python train.py --n_layer=10 --d_model=192 --n_head=3 --n_kv_head=3 --head_dim=64 --d_mlp=512 --vocab_size=1024 --activation="swiglu" --norm="rmsnorm" --norm_place="pre" --norm_eps=1e-05 --positions="rope" --rope_base=10000.0 --rope_fraction=1.0 --qk_norm=false --attn_scale=0.125 --bias="none" --tie_embeddings=false --parallel_block=false --init="normal" --init_std_qkv=0.0326 --init_std_o=0.0 --init_std_up=0.0326 --init_std_down=0.0 --optimizer="adamw" --lr=0.00229 --beta1=0.9 --beta2=0.95 --weight_decay=0.15 --lr_head=0.00925 --grad_clip=2.0 --warmup_steps=504 --schedule="wsd" --decay_fraction=0.565 --decay_shape="linear" --final_lr_fraction=0.1 --batch_tokens=32768 --seq_len=512 --doc_mask=true --z_loss=1e-05 --train_tokens=145600000 --steps=4444 --dataset="wikipedia_en"
Each number is 500 + 50 x the weight over its row's rms, rounded and kept within 0 to 999. Layers, rows and columns count from 0. Numbers have three digits each. The size before them is the row's rms in percent of the matrix's.

# layer 6 attention output (transposed), 192x192, rms 0.062, rows 61-103, columns 64-127
086:499443534486563548520549497502557477501410593471545472564572486540503521497590464555548443522516484530586491533509479459359494470472515574531401496469456511508454441541598440473424464415496545
093:452506456523423589489461540465482468481481553496565518546545481528491528487530437536505551442515469443413463531462479534487563501427384539477505532526507435487536525522527511507483470527479520
077:501530501593493454517458543561499474453517507498595489471464399477413595459482455439597507480525513493412379529566573488485434547532559446421543527420531509480598518529467461550485517430531556
111:511550448445581558523563534467427575501562474411573461437409512543427510468497397478439481500533550573547421468470483498529486450521491431441469508472522526475489451499466563509534459564543529
101:459529509538465528518590530523453466455441589570454561469410475459437495540492495561476474467547522561488513471518440508433567449470547519411573554602486381495519526547501535537462479453547430
110:535481457474451469441430578502543536533573511560497628575527464540539441508490504567431449460436447553542462550440418457597557494497468542541564467538537482460516565458611496434465485486598488
117:571510434529468516486571496516491487558474498538487404562474469487524438470452432534495620484468558505390525411451531541491566499451483509416426501477565534441483489583463532413560622495511506
110:443456546438474510547522475659552418395537484521393554420409523455605462477531472547511460494602524467549532503523526431494603492468554462412483524466473544500421441544520436489457556493466437
093:420558500452516579486552485595451463432494519516467422468454495474418467552416462467552514407463479480590530463494501480519538506451492469409509599538484544512458544541468509487499526444476434
113:539625581470509487477538435554502448434483451480534519517349565502463413489531391535504412442432564576670524530537579577529489491451492422465580513527487508480472555507465451519447479482517391
112:501458601513562547511476485441511510506494512479515498490538564479435563518531453537435521590543437533495546492552535541537519494513533492475465477467531482529441469456484559472499464515501477
110:470541528474519570641563482469456428408490571496489516530537477478577439511581493481540499467544559434530570481530514540430522491509540530439484453440427501506442510522453552444468523503511503
105:511453540511493471496413520593479409455582528554492556512547510473447483551500422430487470449401451458535486462448489463520591574471547556482488522474547464495500487497539469454457525398542439
103:586533535487502459540586455547503444554558388511429598462536556521460470520504495379551541513387531504511433508486517540583506520482498484466430578592471516446536520561483405500540548494399419
107:442444519519446583491629536451541522615507526589442490530496463486522478462534500493537558496506507478506412566537494559501507510499542503438524439541521406502551533582470463532502538594617520
109:467570436542476423493471467492492551500535435469488509476385430540519494392485576581508503557593550521481511475506532564533496385534504467505502544553563424571507500446456468512503510609526540
108:567502555520509423476392508537584486434535533484458541548565547348487544450502478499467509485470540522421523453502468488506581520497531465425450494465562503468518468515527532590425447434512441
110:459554502513536529492536510516518622483520456426446497474436541469537421529452472517464514556503558453419477545559538476541489479484467460409515454421474539521556487550516489560562560561463523
128:536488490462515478449488593461467465484563451418510479483489392527407448530504542429416417514487603561442550456477504475543455480573506524570433444449527495471468512550529559409497409496501516
098:443441525425561553501477526488527506499531464548546582497544531567437526511460519471386526620569411519408385547576489465491544514548535515470528512429537485502527534474543495462468494549441457
101:537464407493508486519587490426481593577556496447543489425461556583588468448524501551418497543479503540485445469528452537468585567478442540526441401458457524489434507530545545408566560546560499
104:595482566457488392468533519574478522550547495524503524513467548518557467504524525528493423452459546562537563423503461452528495500487427559509427506592504492474486551458507500477464567483493492
116:503492538469468517596498461455547546523454521482497594468464552429428512505551490468543452513455543535608398506508524524488458511567544456532449443479497496571514548468427529484463515447551462
097:513480441562399613502477548490520477575596503569559421529497572478602477488477484520498529527417520472419471594486474502480577532481429524405511463439506630413512494588529510485544525471577507
110:568488486469500484511462414630498460403570504519481592499487498588491454449497551569404378511543446559476507533461504484581556517553507582551537430451465569446436518443569383413504437567548554
102:471515480524470498469567515435485551501487523531540485595511513473502472500529381561411542474537468476486506493508493437551534447396501470454547480445578440505405464597530557566464461538547472
113:468557523499538407444407429479552566429452462413460505460567532496422530389490611487530564494496437456537499502570484548500507556478525506481441471494585504496515465435502457508476473560442474
111:560535598503482412465436439474500511502480435444430463538532526509507517532508576491542494564440473462380518479513530565483435512572465577555456471581547487506545567532538496544477495531408455
115:506464497529543476525456505508508573477481537430589555549491481504466495580510413545491487413427498520603476485537471488460528501464589545588571458454454464491469461480393492512445370406599476
113:473445514419536553544557425523509524535547518472534488567449504455575496526492445515455490530535634574542529450495433524501425518537481478522499422488520594514459472477395556473534471554523502
120:468524516502451531477362401528534467474502540499471583549566521408506419470456588499396456505520412519517514529479508483508532522439506519534529483479515508562476526480537525410481471470505478
100:484535468598421468496509540426445585544547537518498541536508419536508513462539491512479502553426468448478484547463497524425489487454430539497530521490537387539507574456524501566497467486622580
107:494473496456490334499511463504411484434499469475577526431496459564502425511594480519502448418531530536506502565489577545435421564529506475538552430455507488518375478467552496507472414530443574
113:535394546473503528439501510514488438504443565495518481499441551509447494481459596452512451538491519425501522541489477442495531485454480580474453507523463548461603462459487434513486461465445448
113:453523506494526552540553450505504503567439450465552423406403543482518489460493476512561537484526549472468554521535554524475514570490497422440378487459424551498461523543433585549589592501437542
106:528504438504470546453487518424483426504465573487548494507633374476558506495489438527452610482454418461517408569466492481428568500468425497522429548407526476430476476513576445505448517434470521
111:443437465505489460417543471530487477551498478591545394467582440533431459510432526520511608432509456489508537536458416520550563595467436472473574526586529512484434461555561444505540446562481463
112:473433517434450408435502396576512553494532568460447454459654540441554475556471537537493524649513411485396524516511488508523525462504439546480467590508527515566492503534615510492473479523390493
106:526572373542476635591637566432464458547454461557566549489366518544550583485499477539588523543535490524421496454520524536438529453467454435519556505514439483503475509507500527606569560541537481
106:531481470495456513534561546521521483492445548553505527480523627477486454573533433446395418521486499536467513512431470433576483422458525505494605550558482560471514503516526568472539535430519423
104:509450522543562524496518482596535488481555512469473486539461478453489438525507434562487477441469582615530554431455439423519580417495590496498422616525491565450480475569432500440475531456457499
109:448388534485461528483525602516534490542447613552502525511571499474489515541576549449443452485542487461514444534556457402524560524469576518561514483474463454504550473538563429522415495424570471
105:482423442495539556505518629467430496525546530480608472559517436545571447537524363526394549502423509541521391486448447496551563455449526473426575547445545558473498477499478548484494506547596509
# layer 6 attention value, 192x192, rms 0.0627, rows 62-104, columns 64-127
092:456475538552509486515535445555455599502533533484473481467477540521478502505543563560513525558463592521471475507491576459560407563470498371441551545474495531491474480418497543508415449528572503
076:503571507453575556509472501568519507548454432543510463501550524459528460511424541559406507588507478454573496426463448423566465435497488504569468482556573475504395510481538529512437491488531511
112:514559423464386500478535590531447455465511476405399487481544493515472506498448523541479527560490420542491531493416497552476514457530513450539504560456527486477521518451511449468470491538375523
101:516375563473613542454491532510565550618560467465564468501533524568485518454620505496473497495485528458482537398509579474517525446518474621513533567526377533549451465503487515496495497436603438
107:525452496569580492436519561492452451480554517476577524599505518436423511461496476519487524529579531447526546465537484546462594625449386531499535429572469410568512462564472397482466550395551404
113:464518444559543396581424478554503524449517555463467515486477476418425507475568435600499509502551520588635534606529568439522418565552497429589550482417458570488561517465471465480423454466440446
112:511520471571505518507518507490524527468512439534485519636530552441495524471491517508470580524484445564496536406494503554434570460559515571541547472554499498461437560509484455472647526507624517
096:523488580495465459491428542442493520513511491513448552561476489568481526497546524545473458564551482605448454480526551514524543471497558519469467485477501576555482528429592477449582446442510567
117:556453368458492553485494586455489541501502524586518480597479526513474564509491450474411531528516387466473459578476506494453468587548441578518485491510504477505526569467593618442535492481478545
108:511489485534552504485500531540516465600483434487556488479504481490590523436458575491462490400454483463489466552429497539543436527488616554502531507547551593554486551460535531522433490519520539
112:473437536590546451559528473490485557549558439579419515502476491543474501476494427569479524502550421484482544423610507505554505492502501552528501523538480504523465557491524437500620458488527525
108:505514588545440477465417515540486576559430491484544482608512545560532504413522460506495528504505468554578503442504504487492494412567519553530495432489492530524493559592484460503464463581509473
103:426573398488478474460418537410559517455475556431440471498479525487522544504420452517519506550572496567525474472493425515560525439461489518454450441431522448466575524483505644559509441555586475
110:541402454531570487557402538456505545480541476449546610500476514404512521479408484510478506485538511500546556484473468406481439506478480529508428501460554515530483503466576561484392524490431389
110:562448452490587497548542614434457431430437536470579434526523502374473450643536521448465494538503490557425457467488521475476526542632501480531559546461469535437476441562428524537563601484489409
111:466524568473491505480495505563420533421476573438559526455512524443488500561607520548536532555571562483498503473473489536525553413434540589534532477541344450568489501564427547605467524509484521
111:491534409547501481473454520483559429444533403472469484447510452428518461411426492413514572545498489597564502397424493437530457477442549523394475439505507586414568493427477486504492500466420529
131:474580546524432620521517572489545407459503496519497516414520508575476484495406515559470518473502480383540604552538457478422583459567526480524497572470452419518541499536510366529434443507467483
102:512555416537501539417483415529451474479546494463415502528530470544532493413431464474545521503401550582559567579506553583596536518474464450484470480558533513498479473497465471548428512618605453
099:515462530552481474535528500501538433429494473470450422411541490454545508529468548586529457417498501453546540528552457519526431453468574499485529478534603505488518523465445367471492430479423401
106:439410396451526486389487526499514479440464528489628492543446498423472539515616519488434548492529479448563484477474515481503469487463485540607525434539523460512522550520510418490438487416618398
117:489423494572461560447496509475444562557494522527460583541509533530519533521474447487538504541649475449393499512509432528478554527503486530439480487504534401423462533405480483511588469502461508
099:539515533517498361561491418523496529475521545497453496506463464442489509416438450604481496520517554561564589447493558475528425565397473465510492405405552483519500569605543458448399474552483547
111:446544400563425504477565510478526459463456483494573361505531459428495542488495473486447570484389515522528609534613491580532538536516430507503499464620506437442473540554445433489453531566583488
102:506411422439568468566470525585492488458512503427457476523506497481484496462542524539503523615564482453517533487416531477497491520513467533533504545472551576564520498405437471438504558485462428
110:490504498482491553541456526537469522474465431457484467486513573398565425581564496488475527443478472593470382481513439524422458498487609474523549515584480526558479520524430610587486530611479544
110:502485426467558501511536547431503403447480485563480512496474525529517502448497496536432509445515489411504494535510394407520499493514631458494551454449510531559507521498478582572451532506526436
116:450480490511474597460502524517476571636520568595529465547506512528488464543533500510509518501474455401413536480500555493472494555558467515497447548528485435575482486535520471522535536502414539
112:537418468600507551488571469582491502370468538536433614470460507372468523542500512521512529499463501457466505567399556494530497555512543503561459510471515425495459530604519456494394498457476526
115:500522538527519479453491490468508496541468454584481461589491495506487504426512469488515520514495524515461562452553509532491571627561463528429553466582364474458482548464520440473563527518582482
100:494381474427560480536546538467501478579522575507557461520460461499466440476460506449466436500625527538454576385522521466517585480515463428538494547465452453500499477521534535512512521483480378
108:540511435466470587551556519505573543457509480479473390576480516502527529527517526484417469466477470443503464440599488444487522516539414558576531532468513460440570577433502459484508539509597532
116:497535621479512517493443453550592532527506530469509479407486486495506469569503549490463566442395480529584467528420433455508504496441537486488508416452495524491440433437515548543530441564436504
121:529589453576480394445460556503494540424576500597377522515449461490482563557431547520493506542518462494475514537486456438579414554534549437518504524458539536485576582392468521470588518426519524
104:503590570538536420489500526490482537460574509466412484553510504564459450462452508566545504496505465548481605590628475506503577580480450505502512470569515499543471446479449495565537491563440488
107:560579574513510548529438522547542538429523503468471515518475554469495504491498610615499471477424547533559471523515534471484492514500412503531441575446492553531542532550560512464413475477565503
112:425523469547517488525503480526467440411494442459544516527505475530530533325517565474431466465437533491473475411468549516504534423499538455511584431454495533522517617484462495420547495610570476
103:566417471422569408482531522486531504518504555465413498422494464561531512583545430490603444472478489489487495465428502464490439417539433468444560492406568463480522455525523544471528522450470447
108:453452464502516514545521478541576528547515553575516422517543525516530527373481454447532492597537563386525501534429537572465496489464472532491467545514530495458509529430467528395469494529516531
102:410573572521443494498483544508465446474483553508506539471545536479467459485539533488562573556477508476592522472473552559557461467534567536556487535456462476483469472485548450478486509516596557
107:453475536438434484494451423480493527538542469490515555497530555595478529474528568489546523508429517405481568403459445544425484460473493511473407475568546466458505452379403483516557496568583430
104:514523523549495508591569533546492438480533541516432441518544477512486493424398467506537481561545457438506554477591581546532465565490521449567414477490498465525491473499583450477395498529420458
099:509453504568478465434484447522461561518471520568467551534489485479501475403426492427482507546565565482588554477525476490509485492494568383581480581431494508559557523550533420532345532405412528
# layer 6 attention query, 192x192, rms 0.0778, rows 64-127, columns 64-127
116:640465501419528578500507525468464482573421467431482554529411436488433478488460389455450508494490404552500544410499532498475411519484546494478514520545506454486502497457484459419479498550543489
118:403494507646514532529498502530529582458487531578468456460551539505534526528511554583463506573553571439499412583495509477450585471548456514544559485478478577497456431551462482548517523506482510
081:399448529429496424560526491460472591451526474498570446451466510547579533408495534479536549432506522475575517569443463503580490537460505421451517435504453534506570536552560569444488414455369539
080:553546521484511496537484574503517457489508513580541500527412496475562607495531469509567479413512396546575580587471529463596505481417482504471473484539511485494564508608540509501540421458519537
068:521472469497507508454468416504468500437525462441566505536553464560442466526556540510509493510532561559390372431463490475424487513500623498423494588489458453608544497426457467495440514545548494
099:415552499499496400489569557552429472477460489519494530500481443495509485482463419566446543584561558415484445479542500490548576393536438466513533485499502524422517442545530524494515558451452538
105:407472499454500370465501538573473535555516586508510518395502447548529518501496428550485574530599604371438518487475469524516580446512456461511487495575490552419532505540461521458448484504418548
107:486526338566452560557419506485515576463452516572521478498518582519531561464512519558519496565488499554505451622511456392565467482459462483491542490454465515555464449483456483523537444514501518
109:427511477528480443563520541552508519531490553534499519441491457494529547495570466567439566531532523489515445558542489472523565440464519497568540517434510512430461508568521474581476485490492522
109:419489548465482434428578440510445532476551469385625481466564467503484539540559536528563543361625390561505415523471541471486499511531504528542450475525532455506538549508517445555549509527500515
100:468484469523575479480481524463496473510523549542480587501463482464549444474488564520453500461495551494474473446342514567631533470579484477551542495530583493438455494375445480530444527456504493
103:362490421649507523494438491538502529519528551596552454466571490496520493464500568513465480547577553580527523530493432447446577486431427413413479524484457554593491429518466589509509444551574561
097:509398610545500475494554506597480511524492542536485490448506515482580474502496494545541547553565496415476535536438557502500530471578460510501499404571427607460510514500515510560458533531339511
091:499540504521490469513499396519642455490508483474495486518582468481459541514556519544547480528494397496476541539516509422455376537478481466457459522495403438580607525570573444523514420565544513
108:549451506493508547492512498464596512568536451413576473437507509499508547457524606549524491478458546610554544511485532462459417492494563481483464558478489426474543521528556393590474449492546540
104:495517491568518502478484451588407538437408528510446504584512578479461504507509332478498400483430465492468532531587505516481461478493549558488525520489535478552514492506535508415539509477530500
096:433491438435531477513511410547532472504486481528550499411630441516403521487470508444552495451558589592535602524532479458497510546511533464379436539524455409505514487475557476451475498509531495
087:479424499483549534557540532533558401480504434486537500437589556525476531460542434538485452524444542483509553522480499409468531521384439572431472485497491486400477551447479419473504488508572419
133:457535559572508551503508596514451565497556563555471475526473450469579412451469501500435606528535543440457428520447482612504560436545507458537586454535594576480493465487509555580461556488420521
088:429528474498443423451551402547481523456522535479512490520484457499624475505469424539492485543581484483483454464514461551526356516608483448526444508484466489571579442478449564476490480500498576
105:479462480525548597486472591510526546514534519425507476528478464393454534523448443551497523501484590494559523613400581437543537486495533515481565533430535499430453556518483388543531559555487522
110:610549503453504503457543502544482396530512410503473407454489490540536437527538497483443468403431553522406528505522471518505443406582495562526328518601493514550547547513510551415493553494366499
103:329520493493568572447447536490525460530440475463544560494582499496409571456474584521486522450493554514527413518369525517488569474524556504490515486553627421536476567528507457478490500502521505
088:478563467422427460472570472538510485444461584526513544488472488453462479478551569420575587499499476494513452410564456526552457505473607544536452492444615495523513566544543542481487531433455582
093:566532531487557447528507538593542482482559503482435476492513451523568532560524516466620484598498605550475608518448547427486521551548449499446531510458473554429581482464468487511499455538449450
089:484547494485482563506513532479529551537459456474567483474588414486432549507572608507567470495515600612502423496483537431449507498521531517483532564459517470468539458462486517556495483546493493
104:492517516539608530548439470503506534485523425526529456437571500550454432500526531474611495474492567577491453496389618477439498492498539540538603481527566460478421547458468471474462395457511483
108:459583497568491554503459439533514532522575506435476481506539405472466482619508592468545448525557492619454430457496505490455379466541574434515518519460460491606581503474482504516554427434537603
098:512461541576448489573568475475489600515555568479529482573448486461507496546498447454479532534507534514479451444514480514511487553531523401525550562433432544457510438500456411579544511525522450
102:498529529540415526525540463510510505523549500486511483446445530459577588521600467470523497527485517520483384480512432489475408548478605503598442544454495500488540461470553502515516490471518497
099:492587489561533502538450452444564497503462456438445502487445461526598551564501533449498464610489508516434476433589515536461371555524488517463529480429388415547529446481521481596532487554492549
107:495389465549549445547519475507572413407596500498512441493560432556520509571486461490602510571490536538496491510448489457579498544598558438503506410359535539428480493469514535453502486501492502
107:538569490384450457540489520438430413463567488442482489560448491509538516498548507459537446392484484473544579461446461544572389540441549493476503490487555474561525538491540500487564415463509516
092:578510482460588583372478456516464495570399518418497492550479513474389432597447461506484531527489434517484507421534521502473516484573502575534522540508509456477468525524451384469492632533538510
113:389484479594518460524511514544460583455539467611473455525613480521508481498566535549495509556604589426465415566475535470477538507541488472504520460499465609513441449478513534513490503497441519
107:407529513570516440571517535521478604444514540561504420429523505500557504459550453510438539524561598403506435564495498490474582478498457428505494466525493509455488473512489506486473502456374554
105:575527434477452531459484516523495407470503454523492532566443529462486495558427542440525406464488398575547501477503489510560383521520500540481506541474482398596526511405522467532555493455566440
101:540575560351508486526509517504512454505441489447463459515500407467472453513469432443500429430511350469490468442457491575471418562531497584588505502517529434517513537521495481452477460497473517
085:409579463530453540487454466450492511496492470458588452491529464454504500553466528498478498470520464522384370466428471514515445443427521517486523486487510456621598506454502513479521503509542505
087:493420443516517470506450576539449503522499583566393500535463489499531501499437440478478526584490577463544521535473470546625579487563489430488594518506509523443394449511491509543524529432469487
092:534497536465565464542558432449543455426403448413579507487509500514436518517488549397474431444441436528533494464584451467390450516468507581503434620494486415566593540488609472463523559503500475
093:451574397539481531550459436526576511521400490539491516469512496510473539525506514503483472518568390529448467537571499394427425558420468479487497520530428452608552484386526484442530466538536508
102:598529660433557515546539480531518525501489497512392560527437566492493475534577517523485537517387488407496542427507536533472498534506469551537497429535482568437498547540512416469497497440444452
110:564546435520473510432470491470480469459500504470411563627422516489429472523495498450518452526426396526505511358524525609649502527503553523545517524395569487512455485477473553521502531441568519
086:477576518423468489485496490455621364514475536419577485438564490505475596511574506501539538516514568473531555542515490458486486542522491527432496523483490443500533592585479451499456436556493482
113:570536458477496477527516432527488427489483478491493485499508521520521600512539476500506416480465531560513590520613440413411429508464525530478496576464436422561519454471515505442521554460566477
093:558525499447512485478493451516487492485525434459510527448486550453459579461549522448438492415461543520496517466593444354481541551380533548532461668527501463459496524514571543523502545528591406
078:531515482485476528507435550433464491487522517481466537558411465558540467495474515417501471482508520467522470429443563640615513464598532509608541446475598483507391486493422521516549524475468521
096:553521490527495498536473561569493558525583490576492465471447466554568506423518509491454520446514659499500514544462489513497570460550491481512533523525585544419425526494431572529492577442473519
122:525567482451498471473447471458442520487414514456496519597485551446392437506481511465465440456444450478506432425452565578520506478519594501566535515547612470539364499521451518520584498418601525
079:499525603445556528472525482530537478486447508505549478481635519499443517473552477564503478433514433489476498577476456416421446524420509547419467564521528448524588561479575461470533502609465447
106:674454495492460544523486489500492514581533486478566527568380549526510431527470522455437464473441540588512535461504448487553456515542514502562478577502435571443466463488471421550522519495562497
116:528481530516481435479453521520493398455519559489499593513469583477424566495439448501497475522460486462564525466508430542451616492473607385429543627445503459496407533535476461540578545453555493
105:472449526437508471451543475475454565448404522483539492484551496494491378498495505457440476467552440485480543442594485566594510475596378459491434456578494500479513564453550545459472531515433429
105:543460488438555441411497488519411512427503458505487458460494514491558526539417506459459437512463539507464557466499460569456546503508444532433440473454531535547464497453566527453406561571472439
112:632505494592464483459489540525530512470448487427436452500489453476492478547454506516504465605422523560450592479580535408499531535523512485522549537417403560454461450558449536500508474586384495
086:485472532459498464538527483544471492526473481558492449353608469528481547540526496492589479549543511471494513566550478422441534585460522577479487492502521459470473509463569547432458492547437441
114:580569531455519482564498544595508498547410438594389489435526534540576413474537501470495445475558502434480499535552455552467361498478490546553415470619493447521485553604595456482548518447406548
108:506564518480531390610555464547465561474476426539460449447528474512531407568499548470529411580559547525446461446460517541431384505555556437535550483488466502518527477478495457544575521449476504
087:440528446512635520488392509472468569491431496514524479418536457503384492523436504522508539506544479551479520585477613500473568491424520507422581459546525407487405511549546516477455411500474531
100:439411421438532490410489468442496455495567569418489568562547524434460472481472474558520527465587471506522535526563495523483459457573451436467507434475528510551556569443501512472451510490538561
108:599416570544434480489537546565512538488502462465524406444469512566568540568530433452544479544439584536447606499554530426494547546549461545531518529482485555401557439487481514488472483559447393
097:435533562532549409532480419585488447534461513535479506440501531502544532543568529434549492531516502478476523472457486549443497517423486590481500455563565397535535534471544524444462526490493476
097:485508423543500472470424509435450503506567472562490504501457539574516549454445482535499485489495509637484487478565439539497504543462489421361491549460459546514488432520527468526532465509508588
# layer 6 attention key, 192x192, rms 0.0772, rows 64-127, columns 64-127
084:496496484564478435459489457530533568551420456518591502532491476546506423492479551512486453613474543518484527472402487495468497553412371460520463425455420501462510483460551463482539483463510532
117:439541512533545475550511551537485536503579416444427501544589525552533546478550544503582589440557556516507540534496400547491525436583437571549533452604568519499551541512537594571459462497541472
093:469479523498483527536571438476446415520524591530442442536491546475402487559458413498499511412572471547480481466568507510612444486541497470412518563543446492444456528450383486500535547504525591
090:594516498493507475495495560450470498542488556484405427517464492530394485561487386550526501459563434493456573447565507453519489479494638469465478551467418479424442474442411535527543512506534591
076:584566562525449465568436492401495495443508488624446549508513497404595500408521597506455436481438558524491441484469481434504448587424523456524563519461539576502554523524528503435459474474535387
097:499554457540434474493465529593576467453510394521515400528520495586553537451521539387427562491492520521555482533581442553502483540491441594592522449570549514512581488503539491487437475435511433
098:508531515509471549526539497579606496409607379559477532532522447560598551468544528488495548472436535557557480542462544525573493577508423481526582476584530554408575501541586519505430508450491432
105:513430496464551506518486561428448577550492515376517456520514540506461438450546524403507444542574524459445493500488472556416538417638476558518485543491504435561508506514496562505464523569437454
091:508534457446486519481508502480511505496575482589497506567513508588524489471526575502499528446568426500549537544433433529521438571486381415526538501605554508497547482509568501491407464478562456
093:589546491500369464542431517427474543391574518451361480532520507462507529497592528565560473515454490460546523452501544517541502502478523442566573506423424484462500488574526549602489517602435542
114:407620427509522471492529564584603446485496499507507492418505346552508560521421465522474584400484527531503549524483513482518523430446477419473525421544517436501543511450449445625527470455473526
087:467526528418531462475459560516416587550450525542506416483500592488457428460512529467495524504585535604473487553466510615494513409557622534520573536539583498566551493495508528480487538506575377
067:490485557546486511505542545502570456498651452471458450493486458548604555547561601544566541512505484421532529466554490544422447491550377511493535406520500507404586443528544495479525498497497477
133:530428473517515564399437524458423575548465533497517452541487617404397380513450470422483455567546474553456451489491514497497502500569581571488450531479460477586452518550447544428569553493574526
116:527592506484433471440462502451452562598524486476471413509510575452468376447456420452520570492575458543471454453467509530508442599548601472489462537527439583484512559427422613510532535449535563
069:486504459508525513527464499429441512409482472437527618471533508456325477545467556457440430516531481546516558449433445506502553412427509538478434539513485464521465489543482433478548441504439460
079:483590465452532482524375496471430563359496530508486528511554476481445422588435504478454597506564567607536452472471468573550517473525522518444482566563571512517541509516433537530435461450484488
091:502533482431477496462439514474434535503437540441500553502582519514360388518461434493546446483542509550547488545490533519553588465495485506478409566464449533459468534534457436473549453543513476
069:487446548512477514496559465452565454601488487502483450501445473541574576481574514571516459499444461460510515525599483422446479599419459512511459458416438456506517551475548464486580536504508503
098:542472536511554544504583432520581482446450494467501459491546447483491439566479504438524470500424436558443527405500466502478425510495465457383428480512441533623542477458482559493571496551370507
109:529531453495500482479486441544471491547474459474470517539544484466526512480375366523481417456451495488413535505467503454423433475427520477611546420494482528499512489385503470481530419445552473
107:483437600519504399539568506559447462477425527478473443499463535469557521461542401437561427477476496430456492395506523527518499518551491577522410487509503463519505473522595511508444567556473392
101:487536478483480503509499473441483516463491581512468372466477567456455479567430406531520611446524482558573398445586535567528502405499506440518589480463594494471566534430468567533491483487552456
089:527477451491520497531476518506433532493420531563457510483464617475567476607524565511483515426521497486463530433499390587535522446412378436500563556483553534561516452460544554535434479526432541
098:571561468394443500459484470511451516489512442448548600535527429496541440434530389535522529539459559551466518490390545485536496539498553543499503481566491518483447551522571461495487501512524545
083:496522451477487497453527454464580555471545554540500476494629511460488443540467445478518611496603524639571439488485484534537448427543463553480532491552563552469461509418406559542451502455498497
099:511519456470510440433353508400446584513505493471622460516465509511454484548444479495541601456577573573520495429476519499556488432523501552517532489576562513563559549499496522522427510523540477
111:481543490395488513494509448460557558550535490440559465577576428387486430551554535520448583480529531620449469480430421461428390507596517484452487517568478528587478498465381462516478526458521508
092:520468431530483521503519473525569516518567403498496559466524476474486560518513562573431434501546614505431557587500441360450480523454581523531572513452403510535442499407406503385530491490525564
102:550465543521478512576545482543563532490506415444465498537505519479452557441562443457528408475449540457398510446495447381417464555452585556570478546462521516476423498511446506497452454593497504
101:504500465498459572497536475513577427506515497503509563563533382491440503450473531428398486566491525486502463519442419395447480608535537583502444413468441497518437450504404422503514518462509522
110:480574492386492572487490552523435605496569545427502465561509418540498502645534530529556597482488579505462549524470495533512491468459513527492433473476432542593536487481507513489497551470546567
132:598448483455440553467500452471558439513455566548559485515376485414442448503425441512429440569429460510519509463528590415507497586431561476450476557427388474463403476489427463428507537492477503
091:431522489552507463445490521559533542522508395535573528446516470559534469484557583506454470530532468471528499522477432496408498492485404575560499472554550540467553423491561526487541455473538475
109:450555475517439462546515488505507529499527405475470525513583529551546514493551561513539546481529539569537509559420401574468514497533437545614572462606553555488586501489569577536452471494476473
098:453506502493509557450522532555552482572558375447485484471587483578536554472454562466568569520483525478558542523468458611482564414586426636597556532588587530517557501589513414562480550539521459
101:596512527506586498505500510429421493547437591464459456455486520420462450539491447513443474536541491426383470468576544396525505432433627470393475556440427445533439518448415562506545492562470537
107:497572503534525554533596463586585410483461386598557523458486447503548535569492485503480499413418422477558549497510529485548495497369494466466525460498466481423448439521516394468542538500526554
095:594544584525549590549530500510460526500441472559510479523502433461526486478495527442472461513545486467433505520554517450459484543476520461496573525463499463556491488570522486505490374493460365
090:402622450499525507503498486525551473429506449489593491533467398570488505536459589477427574538450520526560506601521458536469491445486513546527491383546558522475596427463507398458451517459512494
115:535483479499427542471460447464465567557556502480491451561576570371517395452502455510512469549546449417488406431481498432430486524526565487508506507455498465504482570477446510493502474526527540
104:555488456559494500451443536447461615507512488399421451558540524433417411489476496498518468630538554498465454511492516500468515443589544551487525523474478511576492444509424592510462498546515469
085:511449536510510601517575505476485403588557505510555504426509490525575546535497409536548478430507442418493538461613479464504510626569447463481474536431512484362516556518556485466556513496487505
128:458489421483536523505518480523550454507468554521562598502488377501488491547433476477453544451445446507573543458432479463523564433388475427409406490483407456535448488526438471587567443449507605
112:593503518485443522384443497473334552522441575520469472545447599536401391519493471483478412636526486550458469507515502571538495506547544549477528545402471526513467516488513541423491538495523482
074:518575480446513558525460447470414583512421442494432498529549575446386374466480479357481450562545468575456421515404471514506505556547621528510480541585503481544413539496433517485505484467492469
080:489481433488481517486463453503488615571500437443465559489566532495454500467470402436537464504554511553417457515466520423477563480574593516505475534500524459452421532526445465513519425458485503
094:538488510567430494535560481499551410422609447518530554511424392584572591468526525599475548511439463435505538486500497468523487552442419452509537422471455519462538489404589484534477500512472562
115:480523616457477474582573481527499556474558426463508503481496496555633577441506493531552590534488428463587480471509521581494502497538464479511539460495540579388570564425579511553481456498459441
103:457491409560489518510459505476551488474577553489519580440504526529443619599463555577510470414510402506549534528535519474508549456500459425505512497415446463549514456458476483539544487551475582
138:520522501478514497407439467456432561550381540452479472541536600439346428532479430429557397541509489521475470486539535495505526501478544543485439585475459456569448534536439486466551500492563490
096:542450451513469473552597502557645485566574422455528499447527435493541542444567472577513536476490512467439473518450486417440503599551605498524492482438465487456411510413542466461498529439490522
107:469583493460520523507448441487427494458561518541487548479485571527513577525522542559436435505474515507473465605516491443567567478425556424543617571443557432497479484433493463509458492511523583
111:460428481519543426478540469522497478441497534537519469468521513454535414543489539527481552569515486500548529433526527554611471469547347498482359522480437492493543431547489443506503574527461478
104:540452621484547445463475473484449443481472553484484466584454472550560493395440487482513524550393448424490506472559535524537566564542487528417467464433488452537536472591532498526497521500467548
113:412484424538445547484521436564498488444597549552550581550495471469577508506526527478474429570495535494435489527357482460490459533481408605537435448515493467421465381456546491468451552433513502
083:473534552503541453490409494473394610447499521520507532546467573554480472545455560476502498594526589566549482436471508583569481416501419518487523538566567572418518486533477514500407430516438434
112:487482536547536477583486497603433578467527482477518520454480581522554486553545566458513460546493441433451499411495527565479497472486441541491556526516559555454549460569539445506479585609486390
112:501548470455527510505430476466477637498573465421510510534570485497549462509513601512506518543526502510416573473415477482449506491550468533509591493544493542604522442455387508487436571585469515
084:438527508555511476482390547445464554421520549524581474516487579460496454552380515471452599479546510579566481437507481579546441415499474485490548500543588459473573489488440476517456444437563475
101:461480526356525475486602477429537441550471523465538428484510481455511451533540499499472540456475461557592511585554467546525547471508491443527425523533521509529554546572558497458560514408517451
108:558491512529452412418538496491522476498537433519553587518479459531496450415514487477507515557470582516523548445422567441623431564463503571451412514565425502351452557485531482455451476515458493
093:598542574478444426471414518441431530399424472462509515571399603500501443476505518507511489513433474527559491372557535494583516445496478519507561534500512508456583517531475414491456460583472431
097:490520562461497466517494566482522455464521484509528484531479386522498541376555500435467540438480538497499476529460468495503530567507634549491473514540512448530412487574477583520512541447517570